Weights of a small transformer language model.
Size: 3 heads of 64, MLP 768 GELU, vocabulary 4073, 10.5M parameters.
Architecture: no biases in attention or MLP, normalized queries and keys, local attention windows.
Each number is 500 + 50 x the weight over the matrix's rms, rounded and kept within 0 to 999. Layers, rows and columns count from 0. Numbers have three digits each.

# down: layer 3 MLP down (transposed), 768x192, rms 0.1, rows 122-221, columns 64-127
# up: layer 3 MLP up, 768x192, rms 0.0986, rows 123-222, columns 64-127
down122:523515508436440470471473487496490519507583533471483397389590501394519565567513516508487528370447478447528484484472501483517444542534548553523570444508490479504459437457508496498539552404509541
up123:502479436475522409404554526485482507461458568610603458519491517472511451423452529445488488565575501541477593432440562546492543498458476471499448524552554617491440480500531463445529535529525436
down123:503462425536499561526425537511518599557538451512499435549499440508466531525563475511489540508520423496429546550560516462527412444614471524497487477467554389361518454529491446487581474518550587
up124:533451438495526438466520524540481483507467558513510456529483502528487521517538541519469518523424501558552519545588505479529579468443510582619489538501439561558492537493473515564519476453473552
down124:477569501467499510569419513433588525523505369461458547468491572480574573427532449498496415480493521414436491468516439539488417581513525508538467483471566568538471553486526518522518436569606530
up125:480462494353464482601577534491541517521554547509507473540555459489467532405493429516507521458467357420526508567502471598523491544391454516462569539444509509526532521499376545529445476480556555
down125:558529529551546427555575462478543546552489560486510533509526473507441390512478483609415485449532459423551524534522431483535445553428498505456481419472466462436355502453486547487437550475467450
up126:463433583449541478535584455490530499436556559499517382520469522461555486543523401502474595511430436501489394510493568553490470496543416474512595514456449497491501498483519442499496546478488458
down126:501411459595584555477549543545456583557508580464505482475586476575381512412531559547535495537465444560526523508506468494526497459496502599599427496548601419443483487577549497574493412603509575
up127:543525455462436431456530516559473565457408612592426534524448502522495488532485518551562524531505481536489541418538559597571463547434495472518527488401568531508484542627492544502477494492532517
down127:506536573572452487518542523477489519543536485545535484473468440378427509515487492473494498545496473506444518432476494471477579570459555528479531515522488433424513439457543466507490519488452471
up128:500435464489469494470514483529480564429502467494445490408546533421591506514539414436437584546502437484554556536480510571536465505387475499503509575498512501546466455497569548503532544513519488
down128:558502595507564474546536501462420528495493503432462471487447503503434538471488476509483478502456538463510473429510455590518565503481541544542445519508503573501436465451539451427460508533444443
up129:567534529490504497457539362484518602465491554565529519505472490532477483486413421511504532495418465461488509498433511620461461481481445466526532501527504619430597436617450491483501458449533575
down129:504398502560475512515503462488409468457475549470554519515458514508461495543512499518514539543435479591473422466542464476556517478440543542501520541530483454640487526533530608410427520452529492
up130:447526441427502512510513471475443488499524495562456544527565480545568402457463545448568532557519553539541405519482469538507488555549476535579495474388492513495548558583467409539462458467444530
down130:459489525519524450560514533561530532521585499398532498496469529511462471479442524472508450499443475505474515475545480495554394553503539486462513558456431519487524503501542459517539464442468479
up131:568421506499472565581527466496533570500533500496525415523524559403490533493541429553445509485551534446463512516546484541510604506502428505489522503483642505467524440530507532404505555482398583
down131:482519620424461445507558521442482507532551551519347557405531553504428467460535468435461427514494494471465582493555483447576505449581599525460487461521473454459496442469446496491517494466482436
up132:425493494430543537465491500510425615540490548459444396436489453516515538430493505438567538544541498461446556567491500480475528473510543625547487530541543517549512485487509557452542517480385515
down132:495526565442412594563505521479529465527602365484418509431597502581559508499561415479506507550575458467456572559524462444549489461478594508474511371481560513579469530509510443544520530561519413
up133:585498505531532517463558414624450392433446464493523482490459554435506495501484534565455494475437484650487552462432612542526516541475499546496472586487539531477502498486459526454504496512533459
down133:545552498508522500540479572487419495532488470478570518452501420505513506459522450544507452507423444462549476445513504494456509486363467564526552461568469530527484514491498535577481574545519499
up134:505395511458552483497507494536534550497433476517503518558427514458537516497516497440491555508441424507510475475520563477497517465535449565482464551441440429560528560548534437388476461475570509
down134:536542535501467511591592421463401477499519480469568572522426540494544450451581545479548443547505484517553533490480466460565488578473482497497503481536477547459387504522515579540512528529536424
up135:536466487499506498513463513550439485528415556525465471525499508418538419452485567473483450539476473557545432546445492531387524552506484441568444595461548465526509462470430477481438463557417428
down135:484458514510513481511530536558517562463549538468579462519535486412461468565597481440492472515427548530446529476488444569513490608499535495479515576458433464502453475506462424358487495529546485
up136:573525519444552470588544451406510525512453561487490417474420529491571471419440489507550509427520589437612538483437567510472475504421415500561553491559525443585496570509480579461567588435546489
down136:418565523474467632454523501605618530410482504455347439598450468501554547466481600436532426346571523475355527414469520469523502506511558523474491467474498520393429475520475513307481499534445425
up137:514483424553460445514553480526553581501500582507542488481563506479522476544521487530522546509467515517572541521467507507486498473495481507644473505553560489538454617556482507557529458451446542
down137:459426609476511536545491506419529513465491602411510642572437526552541433437425522372517494491508471489390574508455494495463569560539586499558502440552490456526465508499452563549471442489510489
up138:524487361511553490454522432546427511565406522528459474466464494537535533493490389547449514477543490432437571546484531505505524566514404488534445533544461423540479527538455497549492493523509486
down138:445594472528488534517498544545502499505536418499590438448521495549452547562475480520425394437472512405492553511557536508491505502441441542521534430500460472535467499443445553500558491550487471
up139:571369473458497521570507472513483522478431487508602534608462533432484474478482454418396517557479434622581413536434481541463552578482473414450515499529510478546598457538485489575441512483486516
down139:516492438502547558525430574501491515485524514471515499580484475531479566513532536449435533504519452508568525474487486411545464618563515422452511478503459462518485439488518452552526526515517457
up140:413438490502437466560461433496474574470535461545524499451452489527525427466530412597540541538548486436372439568487539497489448447477556466543548488444497498522478563557554459546490546511505546
down140:534462490558516474495464460434470542430521447530486473460478368472587469558464543435475363460495560606475536469531482458427465494493533504505568567602616566546454491543417560436528403499420553
up141:504449364506478592453502490521499521581540560489432482455493435554512468498503441523460475451492508470444476610467460468394530464471470495584535521402540469562466531591514560500533544448463540
down141:506539476445502517431471512511524422454467406483449519458390523456578490512548561428552450461538490513465506455544536447596462513514527503511438491442447481548450456502540551499499495577555551
up142:514430527374420520518460491567468466466451589525491438517486507409491552612490564462533517504430501448383522518470517497487471529490425518502426464478508508498558617582511504492478535572483476
down142:539438524471447516482493487472533436500533457496514501457470473602500585535398435473508520382424531549568465394463494581559470592489436431472484419470541478562554538504502513481574435509475517
up143:498537456496417486524447480528539475471438525606516412605443496479480543418518467529393514572599452482343556582525493507544481547527477542490522509485548514539435582603456563478406543521400578
down143:397504571499529442494524473493549524484534432598419453502546472473511585591516531577502552482509550536397598494561584532448547510529611492535499512358514471368532622479413499489518521524493498
up144:461466479501507533502480512566548545505506498514476427555475462462534442392406476544428497481479558568477556465490484511472462468534463610517435595495460489532499479409587489575538519586514453
down144:487526555471560441456481477431581545504469530523491556432430622452508545585568442540527565454471423416529475505473536614510383457535542507435451419458458500452568571545579519473473458529564516
up145:520472463471490491443498529492402554513501461525500481504520452480530525569459473581391486561462396545479452527506622549454516533544456587454632509532552534514524566553446550487513437510514543
down145:510484497460489547513468461492552408456525497487491478534458578465480497484536501464542531460557544486503514497476427452535494498472530547542428468445411412473538491551578470498546547504556461
up146:481503487532407522530548492565562546460471543594530513466525521496521469532464387553482462452540492494512404589444563492464592569468503584403426447530496558459512565541490525512501504578457553
down146:463419444459519527562511491506444497455482516533464510516528502363468537454470404425534490504477491489469488552564453448410520513494456414472514488516511422541497498489456619577561539502447473
up147:509362495456510498488565479518513488496434458536530537488476490439483519501566569541472454582553474515582535525540549578491498502446494558510476530459466581533480480576516480380382423386598555
down147:517602515579534536563472508536520518580536394587538444558504408456512435524588552516465471418536564518473538508383609488475480439628530489615598468469534550556556476518540478454467601463560512
up148:583452398493495480548515525493527584491514555511440471490546569479472445465471492534465511596560505489444404501480529562460472583492482549503509470486469561507612517555514484545481488552525540
down148:523486524528563523474498511471460501475548504549425589511499493485415513506467534492554513563512515556493475506531578512460583594501519471436450507538554547409546403456580446574488545562497489
up149:575538460486494559494524425579526363513400488583507467420443541439525555517461508507570495553415472513538558509504490620460461529433547514460595537490430569493503509506538450544520494503520583
down149:384543504511448423477506496452523471444560515443495468501523422492496488477517445541520585476475466548576478501537427419491517490408463502616505519520551559517489417448448584526471505540447506
up150:466504429438451443571521444543520542553474537464439517563457538583459546468457457564602425568442537520544519493471520601571536510472432450527428531551536447575526542461523489583515509563498493
down150:490463415577436453494475550496510415506527491506572512489469522558506466490527511425479413500516531495524474462537596494426466447449483403477472494517459460591483587593515499592552485579482465
up151:432525531553428469429588472521446506476522474539528442505396516484539453486469483468478513533562504540486448477459539531529556498479491616496566455546477551543531530564496556528376513495557542
down151:477518448427655503539555495562463436590484466516437491552504441572509507535479447476539572440442515561508468442506514524502431472507461506579513448519493516496551480459502545503525519407509441
up152:587505474543520566409522458502431504519481566521475419465519639450559499530542566587458570568487473476429526538478606493515482430523475517464502483565504555466509482567480385442474535469438494
down152:434456489456580503457423477547539568514504472477553499528515469494509496449514405527506488390468536548460523444573535527569469450621443524477494488474478503514510507526486538508491457498475492
up153:517555562442401567480515423442481488426524521515495504505431516415614484488469619575526539589524517515559524489500483489498500547490536389569508534454500531536554526502526509438498457547469591
down153:542447486495465493568585435516439488544442542593486542466583477491540478453607485461564565475519448469645393562514506527536500555495450601495500548445539445418476417535569495547472507506573461
up154:525436549475450549454507387531407508445476483484566484452426574499532558521453423497450497531504435486483546499566455530517458579464485530464515566464539534521534558531508478496559477435556520
down154:527474515506493530485504470519500447450463472491496526510435473476475499554530510580534503465494498484546492510529406482460458637504533549477513452507435529537494497515605500571594530515576511
up155:503448452315456468616471513480579472456541528533490507528443562434488442409475509485496550511532466572473513636497551508488576558525532444520497557461521532488543538531498526510538474455483496
down155:454542502519455583551419476550524493515579510544452514600523549499472449470497532493531488464532458490429556561489509465429455514540516515451486452490469361607430501500480464474490486446471516
up156:517447507521587464526557501479525528494551439505422536574560434527485552534449417566525635530561519446457515530352564558318553554466529535451552481528548493585471494615450454563539485516500534
down156:443420413552506585617491475551567568463524443464521491483545446436555516589453524470438557489441578547538478515441588482552473591486595497462486490601535531582406472496515550436496565528444461
up157:491497490467474474482459452524439549528523523575470530489490628520513466545470482467450494483534444533484459459463460556473567513458514584501496469482462506578572558596500510457555583510481524
down157:545493463574496471481545504564663488440465484449483409552409501469500519450590545480480498416407453442603514479442532499438492349493442546527541410520525512476518424466568447565496546573581468
up158:480423370507467406471499487459487528463470629488518398547590545476497462508439433629460533425464517423485510516424501534509566519403485467420549485488424465487594514467562398539419450452519389
down158:579528505539400508534433560515465564538494477519559412522490532531513591600509498558435424527557459510469530572477423438491477466525516598414540569564544463444499499613537484587498499389534490
up159:464430495553587526361547454575454513362431520483392428535465522456637451404468494540517520523436427539548557582503509530377497484461465436505576497529441606548593503422423451472434560534423444
down159:544391377527655569407469467477426531468437500496444470473440513463463630549480444553456460525457511526445547505491547550571457426592422467438413430501475488453447448415513518598505546516494570
up160:420494481510504519587522461521552600486456490419415385482527483436546435467500506572401484504459497512528470512399610473461583502432504441584463601525465619547514516455508590506544543549487586
down160:563391431482559527569431482456534497447540452543435415483472492461552544598536541466438539477588533522453442527578628632570521467416523548444533464432631545476552520503613428397515450614529474
up161:526530503534510442498488490465498536490540532484562521491406467541496558430439537491548566583516433549567546506430564492487479432473361413519601553509572472493555534481437555528521549572409444
down161:465449514581526503514468475396425516512618578452458565491602595489504599537499422481504583493508523479575434425551482507576469478511523563464549538469486594494506444524560489567558599488454442
up162:560483497513525453491519440481486429501511562491432510510457444536545445545478501615551505469531568477511442480475548499440486476367474516492551590597554573562515585497516417554514466599379568
down162:656469467541641607447651502524559520509521538436461470478572505531522456502486425503492511507454608518534538487354540583492500494551488530538479555640555515479534486548564567464412617526436552
up163:523397509496521429529497492593481432414558517478506514570451555414563453539480559502552513485507500518434529517522518550504506475560429472550494491477456536597510507509508545466501490430562438
down163:607474570509428466558472474522458500496543521602463440533533501384575465451536378556427557517551570470566533403423513552444499590587418465365587420520560519532427466501544506433542487466435448
up164:547460577516450531513526484468423420491447483493409424563518457508545394565471489516449647562551555523535535486415537520531562516390536507434524538464435458532621501539565472504555432481380527
down164:483466541545530515568474527487449494497425559507567451591520472415508523574492553413538481475546445496423510579550506479494458530491530453503400513452448573516496438549542457544403470439585408
up165:429497440576464531491494523498488563497524545496579404471580539497545515508528563533463505491472502469484527507537472455443497450427432486519560572417566425448560521559456509539384578553494508
down165:485564433467506565424491521510443465523489512376494570547428558416460497388598413418523528555592550536499461514577488468469422473451517558512508476539491550546511395479450459470455539424439471
up166:462422513506481560548450537514511452451531530456500471530472561423486500499429549497575492466461463496525535561509491575488529460528471613560563560490529472499529597477480486512601462477449418
down166:575521502445394410522430474497562475517417409477521532525538586424577423511468491436399484404573434467458540559503567493509448440469511506652570426554382414491420492461590439602476563472521517
up167:606390516463569483477451521523455549562450549545541475459505577420577579419430468496438510436504543514606472517464573515549575569470539470428591486471470493566522523489473521422431463494474430
down167:513441535507553540460486519490543561515559520559547426458398469541417538493584551486508494573476464421470410496449519550601552427541463420540540555651482438371550582464415482437561509486448532
up168:514457503481512527484536528477395528512420559533508506447454504554485439497496492443448509507547454438538332476504479451456523530556364596550547553446457584539421449578465427434544540507556472
down168:454495583699518439515576505478528468612519463482536512569513489492535600533449430458390436466499471499566529521538554479464379558491493601485597543589448488510551542437411492457588477418537507
up169:464502394490389500477462477470463535530485536597516451495403514454603332437462540522494438542552493571539485591553569536530581485575555547451560476419466548524530430537488563532436502475516539
down169:466523563448591526437581513584454454563525511508480536546551484560432422473450507522559526530456453402492436404493563604543533454303435562552588474515502501434470481437497485438463483494537483
up170:502486471492509504408548502470431474439590502483384377435538503461457472479494545501552523572416512520518492578477522526395527455513389560424536599517542532503494514500488541468543546424428586
down170:565536526496505508513480569474547469501573518527500486560568515499527524538453495509500497435499495543392543535497536441426498467529440461503610462493538415438539429445497616452432481469508560
up171:494539496409566546442598442539464487508480504480455507548477510488501511450401534641426594511482413470520516476553531538399471527528450622537518515524564568471583565459481508508434494493411412
down171:519478500508507561542474499533430459448442505422465555448483476572494484541529493495508610487454579464523491413569510495521493523443516468567540521538443482595494472487491455518493516497464494
up172:564371525510396550586472499488520489491518496465442437491502488539536545467473561452457519495537493585520509544498502495575563521547447536572485545502501538528509533432371528555461493615485522
down172:456478483473575607528539487474546513572497479517494514511521519500485443531438362515428432490468489555480530499455577419408480496567553488440512475555502494460498505488445516541505473533600551
up173:519515455507517525506619498446456493459404480510453521518417455527446495473532415519511471514527438490493514519527619537515508553469404610507585597504570569531569541543523524454469481555518551
down173:512487492412563540482399429555454508500485541474547545485520466514465485519468476517544602508470465463479448501464521471495460497525491524453475423444449445433477576451611469540530579516432450
up174:500578472466522478544514446517521525505483502503478486501454487420527434616361588562487522461478445546493460429535505535511596496461501479488529490613488432571542481468577625543472404463509483
down174:495465463589513446437587519337415523445468440466377526558437459488469468477401597530506453505419512459559562424483518515377441481421554550445417519439455577481512466585510450455404493452452475
up175:590533529510482538511445467649494475465482495558553421606450585480497458537422540552433519555498520587553387488489446477513521464552450503584491528484571522505471506533489506413458484420517487
down175:449380558481508488481508441455488397442505493476578545579506543493519543380499502405558543483507544488483505487515482410479494492471519425530507479398478541475524498516540437506456480429431385
up176:451461600487492436559410398471480473460480535500608491460502630584550473527435553569445521567552461481578513500552445521547519465467443516490443482415517581475505506498521424496508541422459500
down176:455495405505490556451500539573502527523487426487482467548467468490492458491469536533475508457459513443436576483544452494491515492482488578554425507532498422520473481524443491382446386558438504
up177:558432522426472566513437462567505514547523583541501449557523520413512432475465462466468508535548540542505463529483570533490469492453482538441528515511500565492520605562449543476511455541528548
down177:529479488437491664501500498477535554532484478502480533567521493455508472510492585480490471476548491525496446498444522527558479541546478504479542599558501428481479542479514578562483622456466460
up178:480408475477559544393497473391565537495423414499441530581446520569551513436416435555446500535486516628429568565486479567404587490454532469575609508573551496598493572583537482573423424562477469
down178:441614453523537587452433455573488508472472455475521435517534549475523486538445438495531449501476453446531542508545472511470522466578471483496465336546584410524524538393385530556470523490489484
up179:519580514529449479582498531539513557480550495419517470529448555514476496456502561524514570620490448460456463558483490508406464526413388484554453579396432497541590483484506532525532469522465447
down179:466489538667462451522452489439538530450548455425522490500483465481525500492449540531553529490477479420455418525491487476449495575458462536453554435454453517629471448415419468490522533493479486
up180:460550572471457457571571474536604526494436481499520427543449483464545430493538445615455547470584539619598529576544597558514538487467498555487474497494548552534502524533502532535506486495498463
down180:415418433437457552600459552513314471431525449436499515573519371443454479530541550552441618349474487392515402501411423492510487605471452626544497493475467483467569496442620558501466582525467573
up181:566533554448469564423591445450514552436439578558449463451497500499592474554424435526513557431522432587538437563483515533523512622480522468639479454490503555482470427562430519505494470497436499
down181:434511580533461532540413490416530465513515508507574407544568390513565478480512497531535466526500506510523543496524481479524541480589480511501528510479523505451534524418514475518452557499460498
up182:529571419489493556478556460569523555403535567495557547482522457528443484469480478514452537487521357470425442464472485504474524499477518510569497466504501565493470533524499546528394545544575469
down182:507412445534460491495508483418475516433572479514444558355566512530580543458491513436517553550400531500625502506568530424547552508451481461520512463452492446463523512365556543568480485578435545
up183:467500541481394531547470429526566562550521544528430499639493483497509414377450457471581498516536596516578534568452488509393483493459461576504489491451511519541500445541601542520403540426524462
down183:509514442488477550543498441467555472443501524360419551432416488525544575498478564482485483596554498466436548521513456503548486476500507492574463509556527599434574413529496447476517498531551644
up184:429452484445499598542560441455531512471445497544472480576467532434554444438476433575412482519524523555599548567430491483456645516588412561516525564502507592568569615505420517443475412544517479
down184:417583401441453595493465435454529413471451426457541509508583540503551388620554465513537449442426475559515556568544401500468447480476558467517425457492412537513497607496439483521485496503696478
up185:508517451499466453426481551518473451540393511540551480533425532492558441446436423561496536515609492483512531577606534529447509445467560610389516475515512528545447486568468558471435437548543538
down185:390460532474570497567544493390470480512523459468501513514531382533490544463485465505532499527543455535400527506420576473519489568507490507529504436500483441454373508526466446584490485511478481
up186:455422472480457492474522401541447489437547522584522489542384492435558346565491469598516521416614545539504449456529427530560602454527430459516515522472481672514429561467536551556420546504495545
down186:416546437477497633359576493478403491482591539544499407521553513515507463445591425560495654536531466416508450440525493476431509515484570527559465467509505535461468415627469484460490507426495477
up187:549526465375508489516543496483510456486424501524525567585492485442542606525446430561508410468573455518488555649586480558403533494445436549530538505455595437579466506523525573467430465493524567
down187:586588476500431606495412569441404514519485477493494510445480590473493554410522502488442456501512468566546593486507541581411521554460525531512509467487496497511504497457487434466479528395539438
up188:575448463498522546439485526489519467487409491516557503524348554489532599459476476544468486541495474537553559480472577489483472609455466497564471514489441601570546498538520524487440447474414547
down188:437558500493472461545449463577546495499456596488414582545466482541452547578442548444469389453476482486526517466565478491465487569546496540535463490547487519483521518509502528568472525425508503
up189:527530496504519515425426421485441535433454631545506509458515499464475464595488433524465628594494523442507410493453521475436512472495361503588585529494498446485467522598465446442514510546599486
down189:608450542507574439555516552542557490457489470457533469480469608444537548428418483565420557479422478504522478556535462456494513551455558588491463495570532414484444529528560527390449478427507596
up190:589460539441527431546507555525583493481544539553492481372448466535508499525507570525444546577484537449489500481452484504355463508601378557480647534473492489514491524532416512451538526563509517
down190:501523494450524453557484478446528478471490551458555446567484484528446522532466469509587506503555548492476495548456453398478558534512466459580520476437431516551537493438487438446480572544404485
up191:489490422471352548428515425468472543521441485553566440530398524519516524486519533604402489436437559491506474439507498503510467438547501549519473555488461556473514497578541517464451558434497600
down191:544573536552529587463517533591568461437523507490496498525585502359472477504376470476567551471486463573542549518545540457506561516551432484529485539521539447532499497557543510539481506497487523
up192:624479451464464490496550446519573447454479541477530435538568489513549467502469466487498507413432360445447481512491484592522543551575467587458532491484440414472626481551549508497458551556478567
down192:530433541528364538568517469503673503569531557542483560448486548448405510571550540502481508517531447535415462569444483476523472560555559520473520557471436442497419486528535565428442457489413507
up193:434480542477425495480506495526492509497493448562527504500546543516446492507465418515478501407562466478504466522486574495406564571545494494511533527446614550531579478507493481553453464602522519
down193:499554569566477486528434533493566512479498435453510466567526469424517468553496543546496507507472478581524514485541532504469551565524512538477474581447551512464476430496514531510482539489489433
up194:479560596457515462375528418455545519462462502496541452530462560476484494466457576462508587519436564512538525539471563532419551490511476516499512463538446554546495553555517539537456486506445482
down194:616460473464494503536489509499494333442582472554495425485527526454484460485584553370460481517435536510489527543482494477438547423525445514572489422488446507537531381446525423543487478457499494
up195:524465480507556495517442487491456542431403524478409503438515512438516503516522460510533508573490502494455489527489427499554470434426471531527428478479441507555521473448660533516471462464513455
down195:505561448433435500491583525504465491484534519555587554562509479538551450504453540542446528408537467514532526516518556557466490549550425470460552526512531493511548519585469514484465548510517517
up196:592518508523515479522598425464561486379508471513538447445489505530496454501459490578563549503459531577515499514506479580515511526611406604599473468524535527561542519565438475391470528557483489
down196:454562480442370552487526479539495491576371467480501520516541459546607472478532466505481459381445624445522471583570462564549552609366519386513592462477424542598467483458490570547517521567528454
up197:553479532450441410496560544540586463474443613516500430503527497525539445468434452411489550642425444473500524548548477499427504502514504534561535593574505470478531549475475512496526488532528492
down197:492488577415499572474439554553444463529442500485567483573547580572512487511446545497510518450494502423486461526425454553521579477452598511504474450513407548520513562567484490498399456455565466
up198:608458480500537448523531478503426521495491555547595518537522544543590462502485479502460525506492462485420499412527377533449511423504394477599535524435546500499431426494497475458523474487516529
down198:563450562530403494507443483437507483560481479428536582468480495476523480464504541482513538450426499521469482455513489512503466566451460483463488534441461537534467379512545532479584490418492467
up199:497481418495507521464689508499503466526525445550571512532500486508626523439385481579483535510520528528526473508512514549462562465542463500536532572503460473550490459504461518416472544474430468
down199:443568470557447547582481641481398418431497466409554479505583436470538561541563523531530491458548502469564567477492534483520504487583487545489561419616489495466502547460486500487416582509474566
up200:585489516566513484481537565529422456466472465568526509497505547440521511490587488491492535557566496547498476509451552503447539492500489474515471543544562499597510591516469577519481552455534504
down200:435544473492427570483583495458525527470540420583404525637494467493472497479549621486464493559456494439505466505569572534541493386415534547474525505448582471500460388503562500468469492499480586
up201:473464462478508529454510469481365508408498529541441506468569490464541514463509399530480488520471533510496429475504514492482551578431410503488507479484544543593464474540490468498493432487433508
down201:434481473512470466541565530531526414589440476491484460542477579468434353505462571459641522459531451435462561517512518519449516542462579502523560476457501488569534377519414532492433520522425480
up202:462431493507407542506466487431477518449420485428541466568538534493557544536454412483444477482491436489549542513471493529475436460556527436486484543517504454538465558477440424500503526468449531
down202:520466509464454473545540494460512495482485489546462538506521465468479524530510622524580575550489565530444427531560504492483416452437494516513546511503476522517502484582593550450530520495486497
up203:573496536440530547499471494562472515534377545509475553615505509547524439549472476569503435486476506508469509510528550562402519486415468570436601495498448486501523485516587493455478445452524534
down203:513526613514507589537524505463555473522369539457439601450481521495534429503530448480429485483567462513384516536408503622374497502424377460459524474493421494589477544556439551420591423459514645
up204:480431517512430493437365444536517553502413522493500505518611505501664407340418507549540446498484558527524510530469603613360558553524463530540461487472517618556574461522502559502515517464479469
down204:562492422576478471486542509511518513584471486460575473452502548599538444611606429527529565446471553532458417566492502542498407368573514564584513457479463552427560415547556586505504483485543512
up205:440524567465394520495485416500530531475529507587457482542452464489615521349452420531479590459588525538491525496458492501437500498497571469445473528536482493496668489486476507484521435457453398
down205:457486552558606445544539524463406457541464430588432440510458581556409542558603508563596525538440414470480493432565502422529483428576448518432549484528478507379449520497507499542521483553561620
up206:527466550446576438385534462505466389412464499530442545569449490454570525391383556476480507435528428582438519508549563447378624477444556465487590475455586553548478562540476497491453434469454557
down206:541467566500501489429537510512504481443520469516505475533508489511562441469426509474516558484517574565528545511554605568498473467461523605542467469560596478484368424452487470515473414437337473
up207:586479546501464444528469524478474503446500559549520462543493566534538419510481540571483501526534379545534501565593577550564450538454513520518424533452535538551494524558502493449553525478466497
down207:518597469500534448517497508484480463448454566511459574552414475498556627477471485569443495391531615581495492455381480462553533461479551520481514486461574492482503461519462536508452539501456463
up208:535482447454475388464513429477459574488524556451441458420452511512495495498506502616581449477441543390587468480535512496425627518442476428480434501510551489530567522549546561549403528540452516
down208:476490608438569600468531515553542519490516410479587439456588505616513476605417451505473424506427556493517512531566479474554491493590505438471474353591508507505517556595579519448501564508491540
up209:543443467391540445491576503476510445393502554510511462472502528457612500511469457533512510454571500560508470519420558517485557555568591387514528535506485507489465565512462415531476459539460530
down209:437505487556516552571467501492450546454567462545482489454438438663455586513570520520564620563508510428531520317521479430554481478544468465503462519497603551420455552467469456535496480532466543
up210:547428460440495517520537480620553483448341534518456451494465442522555508552517438526540530489561440507455469515501497510576442573504391440548513541561518539547543577495486490523512509452473496
down210:420547509573440465475468448421614505382392532435543442533518531500652526456444528435500505522489473535532455500509566476451404461578446445499449449495467525558489464430526510462522533540499433
up211:444419556437511577529580520561498475535456542534503406553496496541436483433429482507576511502456515513512532559523451554482491468530495596509474499511457539532531528462507559461525466497496503
down211:479505642436489420502393435497502453435463454436475516491525468538451453647402567477536545468462490510466539510496484489508614447477427496526519512555425492486540505477570537544475510528499469
up212:516539381419482489521546397450452413525541491557498480523403468496486448434487419568496508518443458499579537523443564510500536549439433460450520599520463536478539523501471487488454436410462494
down212:479500475492519477448497510543495537486507480568549578474572497474465519530528505459391507463525462443484519522453494522468461522617481539584526501434559521411519575544516494517512529528524558
up213:447441470461430556527423479474555490574529485572485519422496580530433548465364514529543434484535454478488444532526504528469587492525541556498589512453533616561558511668495496444488423475561601
down213:466465539535537552485394458497516380500466560523407484441525513430392538472508491570531491501432508561472588583457571550485493450611590555489512564477535547582539448547514521571543498519520501
up214:576420545427414473499519428602484594475450560500509471558506620408563494451475498506350641507537465446550489573584465603523487474486513554514478523557472484470529476627526476545414530459536518
down214:497501549473461474566504542508447567537520462459467477529468472555514525567545534499455606506515508437475479507604505507550412583558505555513483460444474454504433511526553476526509475509481401
up215:486507549450338479428527560501618553452469481465485456472569517531526418480472438472390509486447488557566469508513466669459501562456452496549462533450488490496530625560513549478518549623484463
down215:501573518539402504499505449503407473523490510500517454495631468498590521490475489533530557537476518425541493527489451463577524552504471433473484553535503556589563593488470503498498528505447550
up216:534452520482561496446475388486466513499418512601488436458410488554495507507487553501559525537516582498494499405528477491378459521507557504428544496481446470542450438504462516446537499465566526
down216:533528494570611497594478509463522471482515426541463535467565423525411453425465453427537573600529536551564526456461466512462564492482421455490535441549482476499516533382460476478397515517503590
up217:477396548502495477504492419471507510500388509594496419453504431452454572524507479552530477555500551474531518484507474443520402460520415581561502573474506494588539551499450544477555564503394532
down217:402490473508511497512533551491507508434503424479481571473492575529424438495498585478434544485505433557463500436475503497492548550495527508455524531444589589509534509476485537424553508575527512
up218:585514614513415479511555496503476529434578554387445501569492561502537524483441499590537497466434520539538423582532486495399529466559412602463423523440484568487501543490499581474453490475441518
down218:479522530505486450468481502513496491468563488429464534554467543549584475516534411480456570600493556502564459533552540515546496502467372617528432442551517457489477516386573501602495558500531564
up219:503446484498460514486517468478400528453446491595550480478475542496529472465543490416439538469480502538549580462367507537421507455457488563500510494484602474575564515516480509451473510571545474
down219:464454536551569554508389450349549494515479483548597543521599497459536570531586439513519461480499559577356453475544506519505455486487536470450594458496556475411491517490491429458507481483431543
up220:509487518404472406498472425593368591580470505470476502551467440588484468517469499436491452513522471526428375536554486540464501456544449523488501526464471580453525491619477476439431472486507565
down220:511560539487552511458453539500461491577486625440523585421477486520496506493521536428473494518500579477467568496503558494586531484562524489522479517458493494496489430515497479502544525445564466
up221:515476517428405463481491483511472494456487660452505515472520499587640509528565403454453502491565514512628455587530448452454517405512467555432597560404467465495527591592441520493439618500546499
down221:550468572538529612478461466535492508420466583533462500551502469594527505579420457397424541376389448488500415487556424460478532557491523605548531538500482470567529574607483459472415531454409558
up222:428538553486482504488437495534532511557485570455437490521533433500558506492413590517474498483508516544457464502494556484519486514501476522491459493518491588537571514539448482498555444525500532